From a checkpoint of a small transformer trained on Wikipedia: LayerNorm before each block, no biases in attention or MLP.
Each number is 128 + 24 x the weight over its row's rms, rounded and kept within 0 to 255. Layers, rows and columns count from 0. The size above them is the row's rms in percent of the matrix's.

# layer 4 MLP down, 96x384, rms 0.216, rows 43-91, columns 192-255
size [ 99 102  91 103 100 108 101 102 103  97 101  91  97  90 106 106 100 103  98 105  98 100 101  99 101 104 103  99 106  91 101  97 103  99 101  93  99  99 101  93 108  90 100 101  90 104  97 101 105]
[[151 143 160 165 165 133 128 134 104 125 121 127 134 165 124  98 143 153 148 173 136 122 111  82  84  91 173 134  97 143 125  93  93 161  92 142 139 160 135 111  94 121  76 136 134 169 158 132 154 115 152  95 100 123 118 129 126 168 120 128 107 118 149 161]
 [123 136 112 117 148 111 129 153  95 126 124 116 118 105  88 114 131 168 123 140 138 128 115  81 152 117 105 112 167 133  80 132  55 134 129  86 126 122 121 142 114 106 134 107 129 145 159  99 109  99 128 123 104 136 108 120  94  98  98 129 122 100 157 146]
 [129 108  86  93 119 150 126 121 110 136 130 119 137 129 112 127 102 143 112 130 142 112 116 168 139 140 168 126 130 172  93 142 122 147  99 139 105 112 133 167 159 168 122 125 144 156 143 146 119 169 147 124 121 123 134  73 180 139 127 132 117 117 120  96]
 [139 134 132 148 135 134 103 123 131  58 194 155 125 118  90 100 125 135 116  67 102 127  74 120  97 135 116 123 129 109 118 174 116 112 102 202 143 137 132 111 110  97 130 168 129  97 113 138 147 108  93 102 140 139 107  84 154 110 131  96 125  98  83 164]
 [160  96 107 122 133 162 134 148 155 137 135 151 132 124 140 105 183 140 157 134 132 116 135 161 132 137 128 163 109  70 170 159 111 124 154 137 150 130 172 156 105  93 142 106 127  69 139 123 135 112 109 114 171  62 137 105 124 157 109 161 125 119 132 172]
 [149 158 127 138 151 148 126 130 120 136 143 151 115  96 149  81 120 113  91 100 111  94 104 105  94 161 159 129 140 109 157 136 142 109 101 160 100  92  92 113 124 111 113 157 118 175  72 126 166 120 124 130  98 160 101 113  97 145 139 122 167 133 136 167]
 [ 91 117 152 131 140  85 121 123 152 150 133 106 126 150  73 141 128 143  99 117  98  96 127 157 122  89  92 140 128 118 150 164 137 145 155 119 106 150  89  64 115 142 143 128 134 122 133 148 133  78 128  96 108 113 142 170 120 150 153 129 115 115  94  75]
 [176 124 108 115 114 140 156 108 155 109 183 124 127 121 116  88 146 143 122 110 135 103 139 157 117 100 144 117 141 157 127 145 138 100 101 160 125 120 130 157 123 139 147 109 129 118 138 133 136 116 104 172 188 123 129 118 157 156 173 141 149 117 142  97]
 [134 139 141 119 145  97 149 116  96 112  73 154 126 142 147 121 167 128 141  83 136  93 170 123 178 158 101  93  95 146 147  77 123 223 126 130 124 150 129 130 141 121 157  91 103 156 128 116 155 116 136 136 123 149 143 117 104 114 115 119 169 175 156  96]
 [135 141 131  96 129 147 119 131  92  90 155  77 139  56 119 130 166 147 155 129 149 138 171 111 120 113 112  90  99  87  95  78 170 133 133 120  98 132 162 164 113 141 125  95 147 166 147 135 130 103 147 130 168 130 126 144  92  71  97 118 135 113 169 114]
 [115 189 119 110 162  80 162 132 111 156 157 129 137 138 131 121 110 122 119 139 151 123 117 122 139 130 138 101  68 112 148 144 146 108 129 159 145 164  94 161 105 115 144 122 116 116 140 130 155 117 114  87 127 115 116 144 177 133 111  87 133 154 142 126]
 [ 98 103 132 120 131  95 166 153 135 122 144  91 120 142 115 151 125 132  76 159 113  97 149 131 112  97 104 155 132  80 145 148 135 106 134 147 115 121 114 133 145  99 125  98 154 138 122 131  98 112 139 130 108 104  81 101 168 104 147  71 104 141 115 127]
 [119 145 100 120 125 140 125 110  89 187 136 140 117 121 175 137 115 161 105 101  96 153 183 166  87 124 109 109 134 137 163 150 130 146 163 131 154 124 104 123 149 109 133 135  94 136 104 142 129 104 144 155 163 115 102 149 183 126 187  98  98 137 159 169]
 [137 111 122 128 129 119  99  95  88 117 140 112 140 152 126 137  95 121  80 107 117 120 112 141 139 147 130 126 137 137 115 120 134 159 108  83 131 103 116 145 149 149  92 157  84 100 135 138 117 165 170 140 186 110 177 122  84 128 104 177 123 155 124 110]
 [138  95 126 120 138 123 155 163 109 105 118 107 124 141 124 122 127 159 138 175 133 111 127 121 144 139 143 164 130 156 110 122 109 129  96 144  91 119 120 147 119  96 154 174 134 115  89 142 124 145 166 112  90  86 195 134 122  90  86 120 122 120 172 184]
 [131 117 135 131 160 131 139 135 112 113 147  89 122 112 129 125 119  96 136 168 153  81 106 131 129 100 114 126 181 133 114 154 156 123 105 132 180  76 117 111 115  91 161 117 153 148 142 132 118 104 157 147 146 121 187 127 156 136 147 129 167 197 170 105]
 [145 123 117 167 126 129 125 123 149 136  97 186 123 151 126 137 149 150 116 181 144 120 134 129  73 139 125 147 157 133 163 130 129 152 150 128 110 146 178  91 125 116  96 138  83  78 177 131  55 136 146 145 139 134 163 126 146 126 151 133 138  87 102 108]
 [161 126 163 140 127 109 107 158 140 109 129 131 131 129  87 133 113 104 136 146 152 138  92 127 138 144  63  78 152 120 119 108 111 115 137 129 104 139 104 135 136 108 107 173  79 149 128 128 132  98  97  80 136 135 132 116 156 133 145  92 129 105  98 121]
 [ 83 157  96 135  95 141 146 107 145 146 136 160 126 139 150 127 157 126 123 135 120  94 112  88 169 159 135 135 113 148 145 163 142 119 130 148 169 109 113  86 120 136 146 114 151 107 157 116  97 127 106 177 150 134 118  98 104 143 110 103 104 121 162 113]
 [138 119 108 178 155 126 137  82 125 164 143 138 117  99 105 120 138  82  99 173 121  77  97 160 127 106 137 136 132 128 144 116 121 103 172 149 107 103  97 114 118 147 165 128 151  91 159 156 127 135  93 135 132 159 117 177 111 150 147 153 151 139 125 107]
 [102 101  99 118 165 130 124 156 121 137  77 163 125 156 143 111 110 130 117  90 116 124 100 151 151 130 145 123 139 164  98 146 109 139 126 148 143 114 111 102 112 159 139 149 131 139 155 141 138 129 112 158 123 147 100 131 153 196 165 164 159 120  72 124]
 [109 152 139 100 152 129  92 122 143 116 133  79 128 116 125 107 152 130 132 149 140 173 115 101 149 111 117 119 127 127 156 156  97 152 115 145 128 138 120  99 124 117 116 176 161 116 100 120 123 109 137 190  93 135 120 136 160 112 112 169 114 144  89 112]
 [143 128 129 177  99 132 112 156 143  89 171 131 128 150 127  94 145  86 103 128 157 172  84 126 115 107  84 120 127 135 157 143 119 140 150 137 134 119 116  99 184 156 110 122 112 135 135 126 158 161 102 141 130 168 125 117 164 110 113 141 142 115 146 108]
 [144 121  92 212 153 168 148  71 124 144 110 140 123  77 132 128 121 141 122 117 135 101 130 114 121 145 131 137 155 145 142 160  90 108 150 112 138 127 118 139 119 158 128 130 120  91 126 113 121 134 149 152 140 129  92 126 113 135 136 126 141 164 100 143]
 [117 122 144 110 105 156 147 111 129 124 139 105 124 120  93 140 149 181 145 140 127 134  86 122 157 139 123 171 114 102 123 157 146 115 129 110 172  87 134 119 150 161 118 138 164 125 124 126 116 167 140 149 137 127 204 133 133 136 110 172  99 150 140 126]
 [105  97 116 134 131 106  98 139 156 122 107 123 123  57 128 129 105 148  84  96 116 106 130 128 151 110 122  85 126 127 153 146 106 108 139 111 129 100 151 110 148  93 132 138 116 156  94 142 141 130 153 125 146 149 164 113 140 130 171  94 132 117 116 128]
 [146 134 147 121 107 140 173 112 145 155  99 100 128 128 104 107 137 145 103 116 130 107 106 158 128 133 134 133 155 149 156 147 155 151 150 128  91 158 135  92 126 160 144  93 103 138 132 136  95 127  46 124 137 131 140 164 134 140 134 161  98 121  93 139]
 [136 100 151 137 151 142  92 139 113 140 116 147 120 120 155 118 118 115 150 153 131  88 112 125 118 100  88 123 128 135 166 117 162 144 131  64 148 122 174 139  96 110 182 137 113 133  88 131 158 161 133 131 139 160 129  94 100 141 131 115 136 129  62 137]
 [ 87 115 115 143  96 146 120  91 130 105 104 117 124 130 115 145 138 160 161 125 116 121 116 118  92 101 129 100 124 103  91 155 125 148 141 106  80 140 105 100 112 129  88 117 143 114 139 134 130 140 134 146 196 104 100 120 140  92 122 158 127 171  91 137]
 [190 124 135 151 137 125 103  98 112 162 141 144 123 125 128 175 113 104 145 123 132 180 125 153 116 136 148 112 149 122 123 157 164 143 140 110  77 119 184 101  86 109 135 114 120  58 133  97 108 115 109 137 137 103 113 107 117 142 156 115 146 138  93 132]
 [130  69 145 146 133 158 103 145 104 159 167 126 148 135 121 129  82 136 135 126 135 135  98 138 126 124 104 141 127 135 147 170 100 122 115 134 159 142 104 164  92 198 125 130  85 122 144 143 160  85 131 128 118 126 137 108 186  94 152 110  68 107 128 141]
 [135  93  90  98 157 118 138  78 161 164 166 127 125 109 139 109  94 147  92 142 158 105  82 134 124 146 135 158 160 118 134 109 155 133  96  93 129 119 116 118 124 130 115 131 111 113 145 140 127 160 167 128 156 151 138 107 127  89 151 143 166 130 164 138]
 [121 101 132  83 140 153 127 106 154 122 149 112 135 109  88 154 129 141 147 152 149 131 143 119 121  68 103  86 156 111 100 127  89 116 147 167 124 172 157 126 107  86 125 114  80 127 145 129 154  81 101 157 114 150 116 121 135 111 117 102 151 138 142 140]
 [ 87 123  89 124 150 100 112 157 150 161 130  90 131 144 178 106 115 143 143 164 146 101 124 118 155 115 125 113 165 133 103 109  91 112 118 101 163 125 167 115 139 117 115 173 146 127  92 131 130 133 125 138  93 102 140  86 167 150 105 139 136  93 136 110]
 [164 101 133 156 131 109 131 127 144  96 154 125 140 138 113 126 102 139 130 167 137 102 132 125 132 126 104 176 156 128 113  99 142  88  88  75 140 112 110 122 121 143 141 152 127 115 112 123 153 138 117  65 126 149 118 117 123 145 174 139 107 131 159 128]
 [ 94 102 169 121 108 125 141 115 105 101 108  97 130  81 130 122 156 114 187 155 134 177 149 102 132 155 146 119  95 117 107 118 168  78 152  50  87 117 123 123 114 155 115 152 152 131 155 134 110 126 122 101 159 145  88 127 105 114 138 130 156 145 136 114]
 [ 88  89 128 126  67 102 150 116  64 103  80 120 126 137 157 141 150  96 139 137 153 138 149 157 141 127 142 137 100 115  64 120 143 142 110 109 127 107 144  77 135 115  75 150 152 167 139 136 137 154 141 159 127 146 150 161 136 133 125 144 111  79 103  63]
 [112 130 124 136 113 133 109 120 153 152 102 123 124 168  98 135 153 136  75  94 127 122 115 119 114 126 133 119 104 118 141 131 132 122 113  96  99 128 115 116 195 131 112  91 123 128 139 108  96 109 121 127 136  66 127 126 137 150 136  82 105 154 100  93]
 [107 124 115 143 113 118 127 132  78 141 119  98 130 105 167  97 112  94 128 142 152 123 103 117 142 142 135 132 168 126 116 124 100 150 126 113 130 148 126 174 108 126 147 158 122 159 119 116 110 136 117 121 108 122 184 103 139 136  89  95 124 156  81 116]
 [137  91  98 136 132 114 154 105  73 144 111 128 116 127 129  97 132 125 145 163 119 148 137 136  89 110 126 109 116 172  94 122 139 125 157 134 126 139 127 141 147 140 151 180 129 149 159 111 151 157 132  99 120 130 123  54 168 122 107 130 122 118 153 134]
 [161 196 145 142 146 129 155 148 144 113 134 106 127 154 132 108 139 161  96 157 144 163 144 119 116 158 131 120 146 156 131 138 107 142 146 113 153 109 143 163 126  99 112 150 152 175  98 133 173 166 154 106 131 142 134 128 131 170 128 134 108 131 132 135]
 [149 173 151 100 133 129  95 157 115 129 124 144 140 151 116 160 135 198 118 173 100 114 199 160 169 133  82 107 109 181 171 140 111 102 107 128 124  85 118 101 125 126 128 191 145 120 149 138 144 149  98 114 108 110 134  85 168 118 132 129 126 115 154  88]
 [ 77 130  73 123 110  93  76 121  99 149 128 143 125 101 108 120 166  81 135 122 119 156 110  76 134 122 153  62 128 104 117 162 171 124 103  96 123 119 145 116 148 108 116 123 166 114 101 127 130  90 142 129 107 129 110 160 117 125 132 158 111 124 116 121]
 [122 182 142 128 124 114 138 124  89  97 143 170 127 136 177 147 101 136 117  80 105 168 164 147 158 138 116 123 140  98 184 104 159 118 130 157 117 140 125 131 143  82 186 127 159 112 141 144 130 106 118 112 108 106 118 153 129 147 170 161 128 146 122 130]
 [125  84 118 145 169 132 185 136 102 105 135 126 119 142 167 145 114 170 153 204 124 119 114 126 160  82 125 141 100 187 149 121 139 145 155 127 128  98  99 162 102 147 170 129  91 127 143 128 107 119 136 121 111 126 123 160  97 137  96  95  95 159  91 157]
 [145 163 148 186  97 118 168 109 142 152 134 107 132 137 108  99  95 118 114  89 139 145 144 155 147 149 113 174 110 174  96 131 151 140 117 134 156 162 139 129 140 106 123 163 141 108 181 125 113 118  80  87 180 167 130 131  56 124 100 116 157 110 111 151]
 [129 110 131 145 158 139 107 121  84 156 170 124 135 124 153 142 152  97  93 147 139 120 105 102 132 121 112 141 123 138 162 142 175 147 149 168 127 143 104 156 104 109  96 156 122 150 139 123 146 173 129 124 140  96 134  99 114  94 109 127  91 123 174 140]
 [140 152  91 165 146 121  97  97 119 154 122 102 129  96 133 125 116 132 147 148 101 123 140 152 135 122 109  84 132 135 109 188 102 116 127 124 106 135 113 148  80  96 113 150 141 126 125 137 113 109  92 106 112  68 138  64 142  78 150 159 119 145 107 138]
 [110 147 160 123 163 106 162 113 105  84 128 119 123 112 163 148 128 165 168 143 148 119 103 169 137  69 150 138 120 159  97 122 145 119 122 145 139 143 136 138  72  77 116 144  80  97 150 128 112 112 129 162 161 161 136 143 124 116 111 148 107  99  99 138]]